config.yaml
d_mlp: 512
bias: "all"
init_std_up: 0.0442
dataset: "wikipedia_en"
Each number is 128 + 24 x the weight over its row's rms, rounded and kept within 0 to 255. Layers, rows and columns count from 0. Numbers have three digits each. The size before them is the row's rms in percent of the matrix's.

# layer 2 MLP up, 512x128, rms 0.111, rows 0-410, columns 0-31
083:148119175121092158121104130151124122099145103130140128120099178092131152126126112157138154105102
105:148142092124138117113144145128122175140135139123114133119157129145118121122141138081145111123094
118:119192132145147106151149105120163135140093110142151159140109114100116155149091154122119103124116
103:136119143171072154150158123126157112133085091168128102151126160120122171135123148146155164134109
087:136146137081118151142092164172130071115139130146125122135129129142129186134116094071101096101127
079:126162138140098148076123136147139128150111124145137111133156149189085157132110152072151143089104
072:136143147120137152166115106128162095119113115149152149123119111157133130124152133099176122096109
095:164162160143139119127112127145139162133112093131144164143155176121144136131149067133136129115109
097:130118099143114154146150093150156052122170091138110113122172123151142159143121143134168127145112
084:129112107110134142121105125110167072150134110138099122078122161118136154144175109158127151109103
098:122137169103142115122099127131138087117144167130104149089128122103082119121162095133155156122121
073:132120127144152144144143105142141040164158129143109108063137121105119152106182108135143159116110
134:134137187151094114129100169141139139139106128165134137155108115099132161107111092088092113115105
118:139140143140112106158162148124111132133093119129125094133120096115122104092156173103159142138110
077:132186134122131100129105133118142161143113093157131174104120138159112139104095111124118144123106
069:151114136128117126094136135100141101160161139159164141101168151136106162097139099100132097104120
124:132178171136136179071118122147126125146133111144145084169113108133078145113145134109162149124108
099:150119080127127132124138103123132076111149153157087142133107078151118125105186112144138144140125
121:142143117151089124066102111126118125115089152134114133125172158179106170119137124116111140111125
070:127136137135110149109119127135142088137132121136142155092138121168115119146134090105144149080127
106:125170138154088106113135142172144141142092120140124098095122128107124134122137174113132124103124
092:172136127149171136149144134166145118131131111136151116121132101096144127086132125154130152116121
108:160162147143123100164138176122191136160084118137139140148120168171144147143089109104151103105112
089:154145148166123129103100100125126088149209153162157141122123153163135109121163151132115143139121
117:130125140103143134084134151157109150146102104156076115115129167160122144133073167085174115119105
108:128156155129110120110173141124147105133078123119138151135138162130161142125105135131147093104114
096:154146155141100125123131147156152089135110103169143100161125140154143180120126130110136114103094
097:172160172140129138163116090145136122118147127153135130115166109098139164115105109120124135085111
097:154090151152089154084154137141127129166142150151131088106154093114089135103125145114114138113142
110:148116154159123109161096139143137124149111168147136129141131124096106160158150097133115106130134
092:133136104093090132082116133137165066133129116122083100086115127124129103129141149146124141135133
102:147090151083110136143184130112118117154128087141107095133120083100090170121159134111157112142131
083:147156133126119144143150111131133089148150119161141133122125122082111146093128135123122154071103
089:138138157148119167086161140105121138194108127165123135117134154162144127140142127097164109104107
094:142130109097114169161156132128123082136131140130162116112138085103112135128170103122119109129135
116:145113140112125130146146109131170086161123152127096133109154120180114179107141087099132131095076
116:112131144165146120149129091133142113125136161154145150118145139167121177153119140096106121120126
094:145099133144089106147134167108107126170149125133132149118148104143149144095129094055165124119121
127:123171135127120107113108128151129128116107141117102150158149114184070134119118142130080119107105
084:135117142098200127125097155146132113167134134140138123107123082145146117106139113123140138135137
070:138128143128114143106148117153161088144071136137134164119134138120104140112125119146161131107113
083:188131128101125126128148152145203145134128095120134137153152168144158167103129127116175135116105
092:130118123089152145089149154107128133151108107136108063166127132163106120127121136126179172119099
085:147131108126084128139170154133126138147128133134113154102123156166065168133103094108150086101105
101:151140141145131156130129103166135116131101102166164148131140134118089167113142070137090124103123
081:154175132142118092106111135119133152114107139121116168139144128165120078120145085137136125126133
062:146153139119090144126114117148122111133122079164135142094100095143101140159131130115147149092106
105:110158147151129152103146107121142109125162130146189137140160146155092127136124117080158150139105
112:135105138147126157109147195128156133154146112141145118131149163152075124107106100121162121099096
084:161127145104143134146102082117159086138134112138153143102132167096153138128160101162151162109108
086:146126135107122140147120144115125102129162132173127118131120121156138165122105125079144114115113
104:163119168107138137146110136116123120169084129163137164128165138150152163144112130117146125098113
105:172074119123117182129151099114129115152103118162129110117137149124167165127139142133138118107107
079:151141138100102141109120137146105077126124108140118129069121111107132139118131105133157138091126
096:113179129158131119110111147159136095103100154138116105113168100115119129146088133078097117109133
108:137149134114101108110141185136112155134095106125121120107155142134121135088122122075172102113103
097:127199136106140108104106148144169115155141151133097127115083088141138129097133158129145122133127
113:139097154117143115168129108152135174158105125139114133142165104153124119142101086086086149108104
085:126130075124088138097162152125130088115180139144131130086131113104128135110160107126127139120140
091:149166132104182108139098090132149078136101153127110135116149095099144138166158126117125098122132
101:141106182150113149137131130141140112146106101126133085115138115130127203094097106124134111097095
105:130148122110118145126119142117152142155104153130120109130108123152149138152095144110179129135118
104:171141165149145124135099144148190102147114125153137142101140138123098164125170112127121142108114
126:141110140156122119100148119128135167147100097142155152166153147147110168074127115129122134141112
090:142192101145078083075120103132137131105103145136106139129117142152146089138120128129119099109143
101:165124124117090118107105152147164118128118084128162127107105119115125166108137078156143092132131
079:163111162155078122139148125125161143153109067173149135149145122145103166100149049111137129106098
095:154092123112102110138141136128125106113066170142128108145142138130149149159136111134086106085123
092:142104134141104116133156171146164098151129110146149095179127132103076137123113149082156113117091
118:158130129147104146164113140156113117124094125157167103136131160123136183124117132119107132105114
130:134166126132111139153110123136118119146096142132135117115174148122104112126123164122117150127108
093:145125114132069163083153158116121145101124156138114094154120130147147171084155133113136134120108
088:160143165133141135126132133143139101156145147163100143117126121126112111121157097130135151087109
080:132148142113129165117158123122149080151141101132137151073138138128118123133146094125152129101088
111:127123195081114121134079208147120124097124107133124170128116181130125155156133099133141135124115
099:125137123127113156141138110112138127137154108126121102116166169147121178144130125147156150114125
091:133154104119100095121160119119103127148120120119105133148110111153122097087158102109128118121132
072:138174147122118150112127137142129117135112125139140143091132119159114141118138105102158153069130
101:115151125172133168109140133133126091117149143129160153126149107125099150128145054093116104104113
115:141126176112106159141098143145145138141141071134173116106123157117169159113114090147156186105115
098:158145145149124155139132120106120094119050155128137147123151112127152141110150151134133149105120
092:159109107127099165146126177131136097127145132128117140090113091114102182158139078123131124104126
093:134156156109131109108099189108117140121159118123134120106144134153120145144093137114106125125125
103:128124116101136132184184140122124165140139163129081138130115111147088084181149092117129155122108
092:137109172102161138121117141133117114112145129159139153088143125112136147106157095135184129115111
073:136149151120124163113115112141139090125132155153157146087088108119112147137129109084165146090123
097:145129120113092101119117143134144135149159079109109099103107108128114135126167103154102157107134
100:136170171142155142097132138156130140141091091133147058186143092126101150083134141127154113113137
109:141115088151136110128154122115134105110086137126098097156129089139127139136144141130138119138112
119:136136149160097133175116135133139107123156078157149131127138112135155160170109110086168140110112
072:120127126135122154096116120138130108136126117119161143104124128146115135133121092085141146061129
124:136170151119143159133135130126100164186106116142092098160151135104117116117136136113122108122121
111:166165190137109117108085118147129093104117133144160129133171124110115152110113119110119079106116
094:114099118096129121119151162143105100122120138120117076133121105094093189124151136144132121114131
105:132120168143125119144150103170149040114159113135133152118135143136092110140130107142132129138122
110:135171141099102171107165115140129091112157102135116121109161149113114177091108106139149109120116
105:151161134106159135124122138130144073129159150134124143094099143085121154117149098126184128109104
086:146141126085205144106089142121133125117111163114109169071114108090139148144107134121143164098101
109:152203134119154136137131129136110113151109088136087114136155085088120129109122129121150066120117
109:167134140092122168103114174133136097092131105140138096122108101084134139102160086136128114095112
105:119119118150093129099146096147138097117101158130118120110153132164155143146132143116160164127128
118:115132121131153156159116137126128127137139100118095087124105154142109128176107126149155170126090
099:152145112117127132124135144124146109179115147126113111158178113129162115138171099095098103109118
100:135117130142126131175098136137174136126160145153145135153177115158115142142163110124115153113105
114:142184143135135155165062157132118175133089120120121116131144136155141140151093125082134091113090
124:152146120188124184141190096137129127149118147149145104159119093100110158113076126105107108087109
117:142134093152141083134155101139136150159085171154149140144147153134125154118144075132143138124109
100:164107175141094125161129160121144108185111109149149145122138151139116191134140100084139087123107
089:134120140111102164168106159108128113124161163106116126100178136131130105157141103122124144104091
102:125175127129142080106130122146099127120138129136122167122151101137161095114104120106160126144116
136:131139155152091153083130152166112156155121118142147128125110109142104175128161096100144144114108
112:140103125126123188135119126139110104112161131136125123125152133102126129112121106167115140091104
092:141157176161132148137164095129154152150084143124143140154174148134103147125148089073156110074112
112:127170177108139139121112115131147124170144138125113121076114095131136121130152131101129125111113
114:142140157118147120157135155123129146131083130145097167141119138133143149141132079098154129089103
071:138148147155113146122143127122144072109149109147152145084145126145118151124145088107139133065135
112:127130134175126164141154113131128163148102112149100119151123130150145111144062119101112126119123
099:149162120103119114160135141129136186151124099126100167110151132142144110097117117107140137121083
108:142187188102110130061134174172121103109114097136137095171184146126089114092146180107162108129117
118:125129154140127115085139145160188120154098118142154115145128140155103158114104131111141150118120
113:124143166160123161167129154136114151121098080147166155162114130130148191121103083108122139131078
117:137175152125152146105111174174140088105114109135119125149179152106116155164097102109119109117128
071:155117137132133150131124178162161141109111106154113104181112156138097131149085105107097078115091
096:143125139153123162150172079097109126104092170169116119112137153129126134125125118129129141116093
108:133120151101178109148119105133181048133120164139091148088114114110121133140134124143113128118111
099:161138151134128156109115145128114132097099113127147129106149182110160208118108104128133128109124
108:094150118144108142172157119128167133138100120127093171133134132151101117171106103143136135137116
093:125134175169121183119122119137155097160127137132139096117141098126058154099086098108125141075104
105:137128145131103176105136139152117103157148092143140104138164139113071153117176091107161121113112
100:124152159146098107159101134165129145088105116169182132158102114122113119137082098080079111112099
098:147131144138160078095152112156175131155127151132096130164133146156124100110128125126148126124127
081:137151161141120150119152107123117099109139117141104127143113103149063134110144136158101116117135
096:153136110116133111100124119113136122102133160134110120118153139122119132071137113125156134104140
091:134134081121137155099112142131133085158174173132107175134106100120127184115157137120138148098139
094:173114125098102127099149124115156101155124118151146138129124156145108118131139088109175130086110
103:132117115155066142140138128141144137123136118150159148133115136124148150125140112114145105140129
138:136086186157095160130108121160127175160144114172176158131164141135146139129128061090128136117112
109:151091097131136148143100142153133077157160147135135083126113092094141141126115134098106133100099
082:128141120132160140103120140133159097146141122132137156103159159135113137130166079142146147088114
103:138111167150130143136133119145125102169111079140162093149144133140101202069080127099112109123110
108:156122123112115136050165132143105119122092091136123100160126134111116192082133125124123145110117
128:132133154126094123126137122145131144158103106160112147156185147166128134141124115110120124133099
098:118116154079132098101112159175126113162101066125122131127140109143134161112143107108139140114116
126:129113183104107171125154160141104164166097085136155091149145131127076162113142109078156124119103
108:132127140146069147127161124120126109131169129145131121130159130133101145120126103109159133108106
123:142127136099117101107160129126167103154126100134112109122131148078122129097181134150160127116125
128:129135161150113130165107116133129130166124134147100113142172132153136175131130118101111134123101
107:128131142094115109118129126120109154101137149149107170107129181140138099141155095114131164130108
101:131139115109146134167143151111178109135170078140122132084141124106128155150094114113172169133088
067:154157112173156111114165144111135064124094121129120114110130126108128141104123121138135129108129
071:136130158129121120112102137132125094126132114147167143109109119140117157145139105078153148066130
089:130148169170129166137139151129103147142102151139121133140162117097102108140137086088102112124126
104:118140121170152109159142140133146159133112103133088157146130107169082126153066122069136092138098
085:116159152125064108119129166142139148126128171123144115109135135117151108165111129124114107112140
075:161142159118143119080090157129174132116126106139146153180152143136120140132127075098161128094103
071:146145118101105162118140104137112088122140114132144160090102111121135151111132135098156146073113
097:169151143110133129088107138141135102125128083145143128124119104087116116092190126128157096128130
104:146145173154185131149130117114116154141118160140149156126181141164123136092078104081127101092091
094:146164146150108115152126117187135127126100079166129132157167146141127150116106123120136143075087
083:143113127120121166096128121127138162149102122120107122126136144112137158132103139135153135106121
111:119139179163118111129150132129134133122110092156178139115160145185154131120088127109107137111097
092:143156113094185095111114124107135131123180169119162144108126125100158099093120097135116087101143
121:143145136135124121151144146134131082169109059141105129156170135188103139119104116118111113118092
111:148120116137130195160119138140144115145131097161159141105155157116142191129148080102127091119082
080:122117136131106140109128150153146090100178123126131099144104096104147162124133133119125132109096
071:139145178161102181145124128114120109142152113133200123102137123118089115096137121136152147113125
118:160132146106121111090154166128131127133070113130081154114145189139133167092119152098147149119115
106:130135157161076134154130176151109086126095081142147097130177143125128145143133120111144147138109
119:167166164134122147140141156131127135150135102131128103142147091111111151062117104074120105103110
104:126163141091107136095107177147135133154099109128107135083117134152098134133133150133135155081111
095:143136161143116098114135105150119090114100145141109120159093154081159139128151154169117143113119
084:171100105124130110121175110127163143147100140126113111148149158152107122061117087146166139104119
107:118119173095087099159152151116152148110121078128111110103165127150141100127163136098155154147119
070:128175151099131142105159098086096110193145143136139147059117116156122157138123106091118111107117
088:152164102143134144109174132133156095114128140127126093110098129100115173098104125114151149128127
109:118125130126148126110176102127178091130102167137107132095176178152135146120176150132131151109123
098:135148143179102141145120121133135118142136156164141137140139103111101116158148081124089143087096
107:137110159137088144158094117134147100126201140135169125095157146169099167164120098125155115131109
106:133153167101162114088149141117159126177095135136138156135130121171143115067150108130133131110135
112:141183135143114162120096097126140156155090136141108109140142130171134118106140136072137119125112
099:140132114106156145111127130143143124154103130116120100109139109107053116105163134133143143105102
077:157111134102107172136133155155130089124145128137143096092095079067142114101125144138122124053100
079:121113085166113114124107111133155084191127130139136132072146094094127143164176099141109139130122
107:128124179118105146152186125138153111142126138133104101130122125153088142149114165142105150126119
117:145105149181153109142148139117182149151116079157140155147145180142136148123162076138095153120112
104:158160114075153087127128141147129083101137117131169143092130137108125150104131116131121100110125
093:139103101143109117162130119119147114097166163129170122096157140104132143144159055131155140091138
086:143157135159066103127144136143137140107124146117138081108136129144142136118150162122150124136137
096:119116117089157128133171114144138058121116128118099106136124050105107105151159111143120132126121
095:132119166134177107067151131161161085135090093126126138132140126098100145124129152170136136117130
080:151145153114139142150133151130125132127089099147152176148097106128118120117135073124133110117098
097:150154171149106100169144145128135135164145094153144057136167115122114104083131120133134153126134
114:125154143133115179138108145130128145135143136124128111126108110069101123164117129116067129105117
093:126151119142139106083165106158145121150084144149094120153106146159115138137139126145129129133133
072:152099103091139122125134124155172085127139081144157116162128115116131210109160122109156122099115
073:145102136149151151132103141167178055117158106120129149167131134131110096135146104128144120099108
106:126139175125122088118104204178123110129092089134113111158171145120063132144104131112122114130107
083:165114133160124140122111147185157161105107102161101096194141149120138110124136142151118137114107
075:141094144126148129103109132185145126097156104141119112199149134125165116100150161138147137122112
091:127162143127131134129155127096136119181131136150138155065122131159107138121130100101165107088105
107:126124111102147124128119089152187087130121165128109089102136122115101167108102156166118109136130
083:130168151139108167158135121139116130140095102128089078138141158119094137149117133121143149127106
066:150119148162146130132101141156142143141117089152122121216147158143108108138115115121107137119107
127:123189110095132175091141164138132090153139124131061115133111123130107145129135124087161105119117
093:147179175143150124095087159139116143121066126131105116149156148094147133144136158122106123118125
117:116144168141109134115133168150128097120096104139145118140151148146106151098103103087170110101121
130:137143130157119179118118152158153136118080155137140117147125170098118188148118071090107114119115
104:160105110099091110120100126130155086129142168138127142099114094171159106158144128145137152118112
076:156131165141115141137162110102137122179120123134109147100114147187105143121110124082143103105107
097:119121135145152114115108147145171135114169138142122155117075089074129116144096089148157113135129
084:175118100151094128091144178136170150096105149111142108161107113119124192112125086146081151120135
098:130121120111135124093151159134119119111118139131126113096114101117133125145112142077166096122121
104:162123178135125121147129145144154129159079133128132111147169104141119144115130133095100104100128
084:125131092125153150136145137132122076142132131137138114087117111119119147140146081132129130105093
094:144127153131131179157117092121126076107152141152119155112152143133113120122120134155126143111093
097:166118155162100150173157139128130135131124072159159095157132103121140155155119094056130143091114
083:150174138128100095121134132159142109152110150129107096128123119117126188123196136125122075135148
126:137128109137085182122193166140135062115126131127113108156094112125085160132107131112168106117098
098:139151093101170134147092092132112067131129124132094143123130107116138179114083097105133141119111
073:138126166133098145077144126161137117177088103158131113121138158154088125117136106126092155069109
119:131141127104157114114149091139161115136141119137075164078116121153099114118158150142183152132126
101:140173111129132129147117106116114141102120136127130136121130140150117121131069125097132143131089
102:138118143197086121071080106151178080141152138150157115135156177081133179099124153153100141117135
094:135092145123091165095093109137138118136151125155127130098161113143152156106129129113155111131119
079:104150140112089121121147101120109086141133135139146140087151107109129141092169119128143159063123
122:130131155110089155166152165133144142140072083141143131147121117134095148149130122107122144123108
091:131127106146108171132145126119134139125174166147117129108130112157121173137122151081127132128128
101:114152166152118105147152152135126121141112132116127115167101071149112133114119144074125133109095
119:141110133105096157099134206145112098124092099129090114154133144089117144101157116112149137114092
079:155097113112096150125167159122153095152128112150152142115123122116101148118142079144166152108096
127:131172165120103106146108147157126145145110129136146097138157106126078146113114125081112114098110
089:157111155121154136143120123149148120102145148137147142100125128126095102135141088121084128092140
094:124135175090059139102134133155111117126138100140100104121157103152125160109125176128115141115105
103:128109172157128125161142142149152098159090054148139088120162122093113149123127096141129137108098
131:113147171147083141092107142156133105129092130158166147154154168169130203121070125137115095113109
106:149110163116149101117111129146183145128093136164144123150182122154162141159099104083121117115115
109:137096124187106121107147150129125142147138171132163129138101150137109149149107116125139159116112
064:154122144119135145105121126146136071132140137146160161115118103120101138139162092136151144077100
106:141148112104104152136096170113113114144131140121080112097177128181066133148110119087162128131104
111:139140133135111161096123150162139091121092079133119093134129140088115112130139125127110127097115
095:141155126140095117093103134132160139135102125115143091157117125108120141132158138134102128116122
084:154175111157115128131128165130131171114094112115112102136106144125154144122111114122163139116141
106:149145161183121128136166120130142117140103074142158107151158134123051130121095160123114131139128
065:138130112160138133129147125130185114141113125167169142157111139119116113135105133091160118086092
110:139117154095146147145110135115131131169082129144106171141140134123137109162160086101096112091110
131:131132128168132122160124144123136164167101080139125144154110117100132152125120103111138118112089
098:130148142105096125135117130145160095078126150131135125179102146138174144123141112117155122109123
122:134135124151142131121090152137155154134141107143113118118151157153151182157080117086119128121094
103:125159159112097153090124164169103122121094090142142149151126143098118147123100147125181134122107
049:122073130160102119123113122142087085121152136115136124124109099110106124167124173079106130108142
091:141143131122145096125124152136119118134131116133134115164134118126132144080095127120128103111125
070:137126105136131116129135191187161163095159139145112118198126135133103110109150120123087113123111
117:135120185114104148102114133127160134136142086152150111106118171160158168090084123112193139113110
064:157126150141123139120124121146150072119129109127135136114139139151126159132149111103156134069113
105:132164125144124132085137118121108125132068142144100158134105157145124129099127150140164146143121
084:154150165152100133106122095138115080135107120146160131115121103120117151118110142104147110115122
102:119159120118110145153121115147125135122131087137090101119128110165124149123083138124111152116105
097:138158148121085115142152169138117168126121164138124119120137115118132135147106164094132115095124
105:138152171133156129119099139129141146086088134128142157115103169147125155167101153127093089098136
135:162103138145098162147138110158112162142142131167172095151163160159124169155139105075100148126099
114:150141161095147085132152147117135172124087076131122129149136169171158159099133108130129153121107
108:126129128111083140113198157162148072128146110154134119161107166168111114125128123111161127114115
119:143150152083080149098149164132120114106127092146107122146100164120110179098121116143111129118123
111:127122129144173117160123161125119148160099159139101130173162095149135094152121126056129154120112
076:145157137102121112083126153144131120138129109158111137083142169144096151116120109083184156112103
061:134192144139134183159097112094094126157118112129135151083116086135134140144107120104124119116105
110:125099092139147132153128128136140117145131163146140114129111108134146136163057142054130108116115
091:153142155153146145152163131146145123145099136141149127163130159093124100128112132112158108101115
071:133139134140110140122126114141134081126147121139153148115112092134145142151131100104158147093120
103:176177144146074132098129111165134091153111126160136140148161117131086124121124098107146111079104
095:134139124144103108097119141135154124121166157141152162118145150138109171098197102123098101095130
094:135162147175136127102122124131143156128092132123101103148130109150107079129167142155135163135131
109:138109113155117134139107122119141125131140171153113143114093101104138122159120085146128116117114
064:148102144145128144122128142189142144121154091146093077200116146116166101106112170124142121102104
113:125166132135159151106105134152175106141146116143130107093110139091074119140107125146127153113120
099:123124121127112107094082090143159094144144129163140152105119126091142135105104117126085131113105
119:154137107111167127124151170122164123129171139143099117099135115075126099119161084125150110102106
098:136154117157092108097130147140149120104141156132169137111134141122091165113129118122111123104136
102:133100149101149138121144125107154086143152125143118124112141130094120132141146096146154148107105
070:150136143147128141122100163201174138104148119166111116169154154140093099133108103113092140114095
102:139126130126124099157136162131182152150108132147124110119112133144125136164064133106177116120121
117:128124114060099142096173158152158081109139114128116107125122170165117168105124123102187133119101
074:146130126110117156131104139122121090130117113147143148084107110116119167125149100100168141086116
105:135103104154093125141136154132129134149114178143146122132131148147136165138094109088119116108120
117:113123151142111181129138139128153127145092074144129153126122159134089149121125085161131112100107
115:115189089125151122137117121144152141128102149131099131154148156214135159160085159084148126121105
073:131115115185156149111117106138105088133153157123136103089156116101133165098141126117105123088126
097:158084171096151153173134181122122123101142078132115120121121121120131124116109078137121126122117
091:114119124096155151141144128101146143121148158128128142092106078096146138138124118131149106107141
118:165161162150125090152122158128182144130081161117139121130143152134123189126133088124109135094106
091:143157140173128119066102130148123106135128146151143116105107110094093124110067109129121124125134
112:116195126139117105139116105122130158135134092141162159086136159203132154135092124113099133111117
098:161079109099117122165186194135184089131143099119117140104092131102124166139100152149194125128120
087:150153123114107148079102143144143079122157097141144117138098162128132139108162077128147131131102
113:151137131157153133169132137130157110145114141139158138136140118089153183093097110079092098073130
118:114123082111098140106114148126130127132124178131095143116137117142117138162140157124101128120110
095:140154111096188107114170130152157137119167129133119135100157137142107151053151135125163137119127
119:137129154142095158118119171120119120121141077137148096142179152122121118139156084111151133121115
100:124122124131078127121109142181113149124108169122100151105170120172117171171135173108120119113135
118:152175201123092162131114095127141136135136097157128117106109177152106148128152101136141128100099
093:131118164158087156111136113130118123133159132178168132133163151162131096114114122099148154114132
117:122154143130164109158103129132129102133130121140178147124140089146125145142111105070115118132095
099:137161142169109165140078159143114142124143125134191122139153152139144154148102077070153132113099
125:132152159103123147174125111140150144167102130134106168123176126169106141138143096138092129097099
103:137157108112120123127154110166159073116157168122099138125130166181082129156137120141128152103127
116:146139128146141182159112111124153133117105149145129133120128158116141199159107113110125100107117
108:131180202114142162117134154115150098117120110137155092090120150133140154098081152073146106112110
113:123136100140088116101124108139155098146147163144108110105137143129109151141160126110130125130108
107:130116121097146137087147133161150081095136145144141139086154151104146183134101153122149109128122
077:147158123126144149130092130149163097133100147153133137135143111123076135116140108103118133082093
089:126129139107100112114096120119129115142131119142145143076133163143141174142109125121099157123101
093:137101164140128131156097157163110136101155151131166172134170112125145147149080077074127091123121
087:155133122101128158074142145101131107147125101130130140097141124139081132168110101115138107103108
104:153158131130163144140147159118137157147132155132106156113131123130120080122138132129139113105140
095:136154165093154155109120127142115115126119104137138129139134143125110148110130150089160108098117
115:138146134162112179165150124139103121153127168128122096143141066106120159154102156097104121108103
096:122158135113147145091104104117138153132124144129082143098130156108148122120148136154103171127114
133:135111181155122161175096107138126134174122092144118125152146102142141130139145083099144129109113
096:106119129110146121135162136142143141155157134163095104129113122107123128146137120140143167127131
104:134116154105086112143158139136143120150141072137178133099162195142080131139106130122123124115077
091:119105184085101098127105174139122114118178082133136132109121179145119161130116110112182172136096
112:128134135171055140130147164150118136142137089177167135140157151172114144169090109083127137109112
119:147115134142094161148122185149150155170136105134097131136130131142127167159145103083121119109106
092:134122109141100155088099140144140124129152171136140114120123125130078151159082170102095105129142
078:134117118159108166136109161120122172105139177123131147084100124123189193149057111102174112085130
073:126139125163168147148092131143181131105103150159166121144156150154109170161087099083087131118101
115:142168162183128110098141127130156128166120124142146146113152135143127157159161096113122144095124
103:121104180130106138130098166137104112110120118136109094135162128107110124151153138137092136104116
103:135128108157110116181124114141133119107105172137166136138111085159161142173112112101124145110109
095:124141117109086099116122167155110098085109157130126133162153134172119138105145160109105147097122
074:151143151134102139116123140142132100118128114134138144116128101112102138145137097124136152064118
095:148135095109201083141137123098178112141123154136113137125090123130153093098139123146134112115137
105:137207096104144121115130118114117114161117084152132164072104184160120180137131094132182137116102
106:160114141139105132101155123124162136149146137137154135158137206121110167071144086126112113119121
109:135176159137086114120120170133128109090121078153130127141114132186140136165134110080167129145127
112:149130161166111177134176134114121136142113095142122102153132097110107144114136114134124124135116
104:146167118134143135120134103117134101155126114165157161071114156178134198123115101104169116113089
081:157132123109158165116107182137133100103129098143117098115132113142118137105118096109153079085109
099:142183134133112158099146158165144128132139155168114111117117113105102154093093123082126101095067
094:140146142150090168094138128140131161166123098156158127128114140113080150112117082103141151065107
095:136157132158142145076114115138150107110142169120145130085137171139114151174125152149132111129115
097:127101087084144095122103134140133093122154122154116130149113142178156130100162116141129151121120
101:131108148084145130122116135130161143118115144128125158098096124125122119125092117151097111088114
116:149174112134144138104183074127132107161134117146094088144127098108084119083112140135179105133118
097:139126128147114134159092175158135118151152080145158139144138136145102130130140083136144118098120
085:143128092123146128145130100115157078176104154164113125116103093134115129093148120133114155071108
090:130126116148136128118152129123144081160133066153086103093136156105135185133120103110179130102108
114:122171159150115159105138119162133086123151102146171134139139112085089110129145147113153118129106
118:135111160185134121171159147136108139144056086152128116147146097082104137148100141113117138119110
083:146158164120134143135114133140159119157125092179143143130139131163118156130129117097145121114099
087:140131140134122139104136127131142135143104122135137160121122119146139159097157092112152161090120
113:118165149110197143132110126146158109141129147150124126118162104160089124166082131111127129115117
064:148098132106131140122093148177158103081168122144087104196132124112172113105152143127143131136090
083:150162134182114100085149088133111134139123163132097089146144101107153111101180131146109114117141
067:149150129133122149126117134143108109137119121140157132078148121140097134155140094113143162089118
095:139111120121144164111124187121164067110146158144125130123109132065118138113161112125187130117095
099:158116148152093175143093138133108133175186084153119071126121138104113154128109138144116127121119
132:156128141144112135121114137135132138177099103149138122150132131136120186109146077094093141110104
097:151128132119132127164139107141150119141136104154122096156143094159143163112128099105149125095104
109:150109135146154167144111155145137097113132132132110084130110075094120136135085144123145149096106
098:140151138096099101115142101142168117163160104146143126140097168150132143103128074168094130107123
116:123147085118131142106125129163139142196149107136097116087164142164062113131130131112149178114119
116:150129135077098104112131202132138105139104117138105105138127102113149151111149138105158106118127
134:153133169156111167139136180151139171105147085130114117155130111099080163112138069138125131108123
086:130167123102170118080150107127146145143133150119125111110148145130116128060157109130120150089146
130:125156172133139167143150157122122149120103134144114107113129107129151123158114135052128135130109
060:157099144123121151122124132140120106128147139116133139086119162097129172106106111137145145110143
114:149127175125113156106149164127151162157100096111103095132132144148148139129122127081164127098114
062:152117132157110157130124129157155116127136122134164170163127131132125128147154079117156120095123
071:100148123108126162106094120126130107179109138134129144095122105144099115131164066098171166093093
097:123140122076132104110088103119146076129144138168100120094108138136164114120170118137127151115100
090:124113113192125143174180133134154122135118170156176159160121120143108132144100100108100104102117
093:119119157177109133151159108147120127160110112134110160110131141112112153151107138136174142128096
098:130159161144118169104118181144105114123135079123153153126144095083069152122091136129133087120117
088:132158157122102118156140141124117137155068109114085103112141116118120125159172080130096145116130
097:124126149133081137112117174129095101153115108131098104119184102078121148130151118118102138141124
102:150114158142134106142149120152139113185104113141138070159198148133142135131162144139098150115127
070:138134133089143113163140124118133120143132110116141128080160139138159144092172124128152156118136
072:158128134155121149142109143129166094171153115139141138100121119077131124123121102117125158066104
116:133127144115154182174120123114131102116158135149118095137107080102116125141124110132127096123101
095:121125129112163133120147123141135059091127184142119142085132131099140155128125127132116086109130
085:147135153136116168114152127127133123138121117138119153093123104117100145124119074141159152117096
080:151129152126119146091172141113130136091111117108116104122116161109138156105117152132144128124144
084:150173146128139122197097145136132154125119101140172138151145110148126159141154095124112153107084
097:138153112154123124172154141112146158097107178130097120147110111125140137132132111119139121105121
103:147126110131110138079121139169160081149105083125101096128113119123084130111149089142121128114125
128:154123101114091148143169132147116107148146083156122115156105121153112126101096095102150120141117
097:147161126163138137084092118169146104118102137139090124135137186132071160130100132123152130085111
081:144122134112145173130106125151152062166137103157110147108172143131122137131158137142154176134113
103:135165143114146164144089112137128081167111110129125115141126118109128120114107142113068109095107
094:141081135144155153128159134111164088142167126146143137111139132096119151128173080152182149106105
099:131159178124121077124126118150161123148092101128130143147132130139158155130135116123115139104109
110:136171132150137164137098132143149108151143160142146105141164132120131166158141068109115131117107
091:129168125144147135118137095141160065148101128148128120154103123096128131097129130114134124081112
114:146110124134114150087156146153143081128099134124103120089128133079137194126167114128102147119112
111:135193146123177112128131128142123150146086103137072106161147142163141106106080149112141108124115
073:162128145124120140134141124141115068154126139144135146106109094140149126107149101127154132085109
072:136144123139115133120114149144146112127122097140150128104124128150095156145123111106139156080126
110:125115099095127147148136143149141121126141159122115104108101164118130140162081127091153119108110
089:162143154110091113126164121132142117188134112169129151103126130131105132133143094102137104077105
112:134136138147098136166148136154121125122119146164133129128103117123106142130070130084114117129095
108:145130114144160129113151130126143119119102131146158182116143103177107147116126068102149146104117
088:138188157146154148121100111152134082141136123134135108139142108159088161131128099074161103108106
110:157135122168087159115154117160119131162112118137135115125141111116128187101128118106120144068099
075:143121115089144140119121138102186079117127112134104124100109149096149157159128119132171149111110
097:116127140123097097100090189128130103121092164138124136106137143171148171157115154091112139123104
101:147148159150112115069119129140122124120105088140155093157155152147114125062094112133122127113143
067:164099133146110142144118113161154114149122091159139167186154136164130140140097090118131135096103
104:122131127075160126088178110130146057128124113136090116139144159125112157073144131129152104131129
119:144175132178169122138103119128169141159077142122109165146114123136166124134091092098125136096118
078:155167142140128119125172182102153153164173103143121119145130113146130108113120075065169118101120